From a checkpoint of a small transformer trained on Wikipedia.
Size: 12 layers, width 320, MLP 1920 GeGLU, vocabulary 2048.
Architecture: no biases in attention or MLP, untied embeddings, normalized queries and keys.
Training: 875M tokens, 6915 steps.
Each number is 50 + 15 x the weight over its row's rms, rounded and kept within 0 to 99. Layers, rows and columns count from 0. The size before them is the row's rms in percent of the matrix's.

# layer 6 attention query, 480x320, rms 0.116, rows 198-209,229-241,261-273, columns 192-255
067:56 11 72 36 70 53 80 28 25 22 31 39 58 41 54 54 56 50 51 46 41 76 44 68 41 41 59 37 56 56 55 45 72 75 50 40 27 61 48 58 31 54 60 70 29 90 51 61 69 54 42 19 60 39 64 35 47 48 52 26 65 38 50 76
092:65 55 59 81 50 44 46 65 54 38 77 58 34 37 41 37 68 37 42 65 45 47 59 42 44 36 40 61 39 74 49 17 63 37 45 27 67 41 46 82 66 37 56 44 56 35 47 40 87 51 57 60 64 76 57 38 45 66 47 56 56 50 47 58
092:44 74 36 36 25 23 48 59 71 42 38 60 75 43 76 62 42 55 54 46 60 57 24 53 81 63 80 32 48 47 47 64 43 58 58 73 29 58 55 12 41 43 51 54 47 63 49 56 47 51 45 53 18 35 37 59 32 28 74 44 39 73 65 61
081:25 43 36 47 86 63 52 30 26 55 41 68 59 52 77 66 46 49 46 47 36 48 48 38 62 55 61 37 45 62 16 58 50 35 40 53 41 32 59 48 46 47 46 77 56 52 66 22 37 33 28 13 58 46 61 68 60 40 69 50 61 51 54 43
075:53 67 57 44 02 61 32 68 81 17 33 35 67 47 62 52 59 32 61 39 55 47 55 54 54 60 55 48 27 28 87 48 64 26 83 71 57 60 62 63 56 44 68 34 72 57 19 49 43 48 71 57 24 38 53 78 49 40 21 38 45 58 35 65
073:69 29 52 33 68 53 73 25 39 32 80 39 36 59 46 64 31 64 38 67 71 86 47 48 35 33 46 71 60 15 71 61 57 66 53 43 61 35 69 44 43 64 24 39 77 54 38 87 55 35 49 27 44 53 50 27 41 67 43 32 40 30 33 56
175:44 51 68 75 83 76 53 53 24 34 58 30 33 24 40 60 64 34 58 31 58 56 13 67 40 37 26 40 54 56 49 17 44 18 42 40 34 61 48 74 68 33 49 58 74 67 82 26 72 60 62 68 74 57 64 59 52 63 46 44 60 52 50 49
077:46 41 34 47 06 53 30 50 40 47 40 70 53 48 57 60 61 27 57 76 43 63 59 43 46 48 50 75 21 50 41 73 60 47 44 39 61 53 52 69 55 87 24 07 47 45 63 62 49 39 22 65 46 55 46 71 47 79 45 64 43 61 51 74
162:39 53 81 74 58 93 74 41 24 85 51 33 39 65 52 36 49 64 66 33 55 45 45 53 59 53 47 35 65 68 55 71 26 47 52 56 36 61 43 72 46 41 29 57 54 42 42 39 54 28 70 52 53 72 58 26 45 24 36 38 75 44 66 38
065:45 68 52 64 26 52 51 68 52 57 44 66 50 58 33 55 65 29 40 63 53 36 37 16 41 61 60 56 16 35 39 31 49 11 75 38 58 63 40 64 65 37 62 18 59 51 40 77 56 34 36 91 60 62 32 83 63 55 31 68 52 54 41 59
059:55 33 51 26 57 46 54 31 51 33 47 29 43 35 44 44 43 58 64 35 46 61 57 54 67 60 59 06 61 32 59 54 57 82 52 57 63 54 62 31 44 51 34 67 30 63 75 33 52 78 72 24 40 35 85 42 58 29 76 39 64 29 73 53
056:57 50 55 69 28 64 44 51 52 56 72 39 58 47 45 33 75 20 49 40 51 46 37 49 66 71 44 28 44 70 45 41 63 64 42 44 75 52 39 57 55 55 29 47 40 35 62 32 53 39 49 69 60 77 65 55 79 70 63 47 69 68 53 65
115:46 43 33 46 81 57 45 63 45 68 67 59 43 22 53 59 90 48 53 46 75 50 36 50 75 30 71 95 61 41 47 64 41 39 49 50 51 43 50 43 57 32 50 61 56 41 59 63 37 64 39 47 62 43 38 51 42 46 51 53 50 41 29 45
083:54 42 43 59 66 63 53 59 50 39 34 46 49 38 44 64 64 72 46 49 72 46 57 60 63 20 42 48 11 47 34 38 41 41 48 54 63 54 39 23 56 34 59 76 39 39 72 52 48 47 72 70 39 35 70 51 25 26 20 32 36 46 61 49
113:36 54 29 55 51 55 46 30 53 43 71 61 43 53 17 28 54 66 39 53 92 62 46 73 29 39 38 54 30 63 33 26 44 55 51 68 84 49 41 03 69 89 62 54 54 52 40 53 50 59 59 81 61 57 57 48 33 72 42 64 68 42 66 47
092:50 50 62 32 45 19 65 63 64 57 52 67 61 59 42 43 38 34 44 56 48 44 37 46 56 54 73 14 30 39 75 41 49 65 48 49 21 65 66 28 57 62 63 35 14 59 56 32 49 29 42 63 44 19 59 59 31 37 53 68 67 43 53 29
073:47 39 55 14 44 00 56 55 18 50 34 62 72 30 48 52 39 65 51 61 12 48 37 37 51 49 53 65 74 44 37 48 45 38 32 40 51 51 75 72 56 51 42 47 58 52 67 70 34 50 39 41 50 35 33 60 58 43 59 38 48 34 32 37
074:59 50 82 63 34 38 28 73 61 36 35 47 58 28 18 59 38 39 66 48 57 55 67 48 49 36 32 51 35 51 68 32 67 52 59 43 43 47 33 59 38 43 25 41 45 52 58 44 49 53 66 52 54 63 52 53 45 35 30 50 42 59 55 59
082:61 60 43 45 60 29 59 30 29 30 59 64 75 39 49 54 65 55 67 58 45 60 57 54 56 35 45 63 56 44 60 53 80 58 63 45 28 55 64 80 22 34 55 69 77 25 33 56 48 43 45 38 56 62 38 40 67 57 45 27 59 42 69 42
155:42 44 63 41 59 54 46 70 38 26 49 50 45 53 57 56 34 22 33 33 56 42 62 61 43 29 61 47 54 70 36 16 25 59 47 46 45 26 26 70 64 39 57 70 40 44 60 59 65 61 58 48 41 40 68 47 49 69 41 44 40 47 51 32
103:57 20 57 51 71 76 34 70 57 27 43 38 43 33 51 37 44 46 30 41 49 66 50 48 49 64 54 50 66 33 53 41 45 52 62 62 49 14 74 45 42 65 49 59 52 57 31 41 28 22 56 46 56 69 55 46 57 66 38 29 59 33 60 54
135:50 52 53 62 38 50 50 65 44 64 49 47 59 50 16 58 38 53 67 62 83 53 56 64 54 60 65 51 70 60 88 56 57 46 50 35 41 48 69 32 44 27 68 17 52 63 27 55 52 43 51 49 64 36 52 77 46 37 23 48 35 62 49 41
106:57 49 60 48 56 43 33 56 47 31 29 37 42 49 57 46 37 20 57 61 60 42 32 46 32 58 42 45 60 49 50 66 65 58 42 87 30 56 36 47 60 57 48 54 81 22 30 60 64 19 77 79 28 36 34 72 51 37 32 50 30 51 43 47
079:49 58 48 15 46 44 48 54 39 42 51 60 67 49 34 37 34 48 48 60 54 59 67 36 53 63 61 57 21 48 43 50 43 65 66 39 33 70 60 52 63 73 55 38 26 75 22 44 76 69 52 43 65 63 62 54 47 75 81 45 32 36 47 70
100:65 53 43 53 47 70 41 51 63 21 49 30 53 57 56 39 56 49 56 30 52 47 41 66 09 52 58 47 56 56 30 51 57 37 35 33 68 34 48 78 49 57 63 54 72 09 24 63 41 41 56 45 68 32 33 59 55 67 50 50 37 30 56 57
086:38 28 59 74 40 45 39 60 49 41 18 36 70 37 32 45 61 33 46 41 51 40 59 32 28 42 58 44 68 50 29 13 61 48 42 35 50 43 39 82 99 57 69 34 72 53 43 32 31 46 48 57 48 48 49 53 37 37 39 66 16 37 38 34
063:58 31 65 50 24 35 42 50 49 44 51 59 41 41 60 50 65 55 52 49 21 50 42 39 08 36 55 58 50 43 45 41 69 25 39 14 51 18 32 31 56 82 63 46 65 66 58 53 55 51 81 63 48 35 59 44 26 26 67 57 58 46 46 52
080:50 57 57 39 61 70 65 38 28 67 69 37 59 65 31 48 54 51 51 52 41 73 62 55 62 54 39 72 40 45 40 45 45 38 39 56 66 35 49 37 52 66 56 57 39 62 77 64 61 55 77 68 94 52 54 48 55 79 38 63 60 30 55 60
075:40 66 39 39 19 22 65 69 45 70 25 73 40 59 78 78 43 22 70 39 49 55 55 23 67 87 69 09 31 71 36 45 48 45 63 69 29 64 68 36 22 59 63 48 52 45 47 55 82 43 39 32 31 56 35 76 47 56 61 68 42 32 45 51
091:42 63 12 50 52 48 64 70 52 56 64 51 64 40 70 48 55 30 35 57 28 25 51 28 59 18 82 56 57 51 48 83 44 53 22 50 46 33 16 61 43 31 45 57 68 58 53 51 03 61 50 36 53 55 37 44 61 73 56 44 71 33 25 11
100:44 79 54 55 45 36 24 78 47 42 61 31 59 22 44 43 65 28 39 31 61 36 69 52 55 43 56 41 52 65 64 53 41 13 65 42 49 43 22 40 47 57 67 54 54 39 34 34 92 31 72 48 65 45 51 57 59 58 64 34 42 48 56 55
095:50 52 60 53 63 39 42 51 25 62 73 58 26 64 98 60 54 58 47 57 38 54 60 57 25 61 21 60 47 47 66 46 76 55 60 28 35 27 72 69 41 33 34 49 53 60 46 60 50 39 28 81 42 80 42 32 49 53 70 62 18 38 41 46
097:49 54 66 40 14 38 40 76 38 69 72 63 38 74 52 27 51 51 37 57 39 56 73 61 80 50 36 40 15 67 31 38 52 68 49 53 61 51 33 49 38 51 74 69 51 19 37 39 33 41 43 39 41 31 57 71 57 59 64 64 53 52 63 71
079:33 54 37 00 57 59 54 28 67 70 49 53 53 44 47 53 51 47 46 67 13 44 41 43 58 42 35 57 55 52 57 55 33 44 41 43 44 55 64 64 58 47 52 34 57 44 61 28 24 48 69 68 86 46 66 65 68 74 36 57 60 59 59 48
103:61 70 68 34 37 34 65 61 34 37 52 40 57 16 44 49 37 49 43 68 30 29 46 39 15 40 60 64 32 77 53 46 54 69 56 45 33 14 22 44 29 25 62 52 61 30 38 73 60 45 38 67 65 60 31 49 13 19 72 48 43 53 56 62
067:65 45 33 23 85 42 54 50 44 62 40 89 58 52 52 39 47 47 36 53 96 39 23 77 77 63 32 46 27 51 17 66 67 28 49 38 54 73 35 54 32 69 69 28 47 41 31 60 25 73 33 22 41 48 52 61 47 59 60 75 45 80 71 68
073:41 79 69 59 23 33 57 67 48 43 53 44 41 50 52 67 49 37 65 48 25 63 58 30 47 58 59 25 46 46 78 48 24 73 64 63 30 35 60 53 25 32 39 69 51 46 56 76 79 34 48 35 38 70 45 49 70 39 45 52 36 51 44 01
078:70 42 42 53 62 70 31 47 50 31 40 53 72 31 33 43 73 67 49 62 65 52 36 64 75 31 68 68 33 56 48 46 55 25 40 28 75 45 52 66 36 54 75 27 55 50 36 41 27 47 33 58 49 42 49 63 55 63 59 54 64 51 55 66
# layer 6 attention key, 160x320, rms 0.105, rows 69-81, columns 192-255
084:49 76 44 59 42 48 37 61 77 74 64 55 44 60 57 29 41 48 62 65 67 48 39 60 49 72 28 51 48 60 67 51 25 33 23 32 29 60 56 43 52 44 49 23 53 43 44 49 63 45 74 58 54 48 57 50 56 40 44 49 39 72 61 45
072:60 43 41 65 53 53 54 41 44 50 46 48 47 55 49 72 42 57 41 52 48 86 72 48 51 50 49 54 36 46 57 62 58 57 16 39 46 54 75 52 46 61 92 47 44 49 74 28 25 43 34 42 29 20 31 61 45 54 43 71 75 39 59 36
083:55 20 66 55 43 53 65 72 46 41 36 30 38 45 26 36 59 49 59 58 53 55 46 36 50 81 43 62 71 45 69 42 66 67 48 55 61 43 51 72 91 28 62 51 64 44 40 62 60 63 81 21 41 47 49 43 30 33 64 70 39 55 46 74
083:46 38 62 33 32 66 77 57 52 40 03 54 53 53 52 47 43 49 77 43 69 50 35 76 31 89 38 47 53 32 47 52 39 30 81 44 56 55 47 34 77 54 62 41 59 57 58 58 39 63 51 65 39 35 50 72 35 45 71 56 68 45 57 55
103:57 45 52 32 52 47 40 70 54 61 56 53 49 75 47 11 56 57 52 76 44 65 56 17 60 67 60 55 53 46 47 56 33 45 53 80 53 23 59 55 56 49 52 73 46 20 57 61 43 58 59 62 69 66 28 40 53 59 60 44 16 43 48 49
114:60 62 15 62 22 45 31 73 72 59 45 40 75 38 31 23 83 15 56 58 60 32 41 56 44 56 75 62 42 54 39 62 30 47 60 30 54 59 60 54 28 51 52 51 58 36 53 54 66 26 66 67 48 38 63 86 80 36 30 26 53 46 47 34
118:52 52 56 55 78 60 66 31 42 41 82 63 35 49 47 57 60 58 47 87 62 51 49 66 43 22 42 59 45 36 56 40 67 62 51 40 35 35 75 53 17 47 37 39 56 32 68 58 74 43 20 53 71 58 62 42 52 40 71 46 50 52 35 56
103:62 36 25 37 33 47 36 37 70 41 54 19 55 49 32 57 54 52 39 63 64 40 45 64 61 32 41 55 42 48 48 29 59 45 61 28 83 64 47 58 61 39 48 45 53 50 60 59 45 48 55 45 66 57 32 24 53 49 43 70 41 38 59 52
048:33 58 49 72 41 41 71 64 21 60 51 55 37 68 55 25 61 37 52 49 45 52 41 49 66 48 63 28 58 76 56 58 48 54 65 56 17 41 50 59 64 16 69 62 53 47 38 47 64 63 39 33 27 83 53 18 52 59 61 37 22 56 54 32
042:40 45 57 31 65 76 58 42 36 54 48 43 08 39 51 66 22 26 28 41 69 60 58 43 71 52 62 59 71 49 30 52 42 46 48 40 70 85 71 33 27 55 26 56 14 52 73 41 79 47 43 23 20 19 70 41 37 57 63 38 67 37 57 36
070:50 78 57 61 44 76 21 81 38 50 71 38 47 32 69 50 74 73 61 55 02 63 45 55 55 03 36 60 37 60 58 60 41 46 28 31 15 21 36 54 37 53 46 57 43 48 59 30 38 47 47 50 59 69 74 30 47 54 48 22 60 59 40 47
066:47 24 48 62 99 69 67 18 53 54 63 44 46 64 44 23 34 64 40 45 62 50 55 62 46 53 54 61 77 58 85 63 61 53 43 63 62 17 51 54 54 49 45 41 49 55 51 43 33 52 62 56 45 21 65 56 40 50 53 67 69 39 75 56
082:32 54 24 31 41 50 55 15 43 52 53 55 55 59 27 26 47 43 28 49 55 61 43 56 38 18 45 29 52 51 36 41 45 76 23 46 50 58 53 53 51 49 81 58 51 52 62 57 51 40 21 22 45 52 64 47 41 61 60 48 68 14 50 29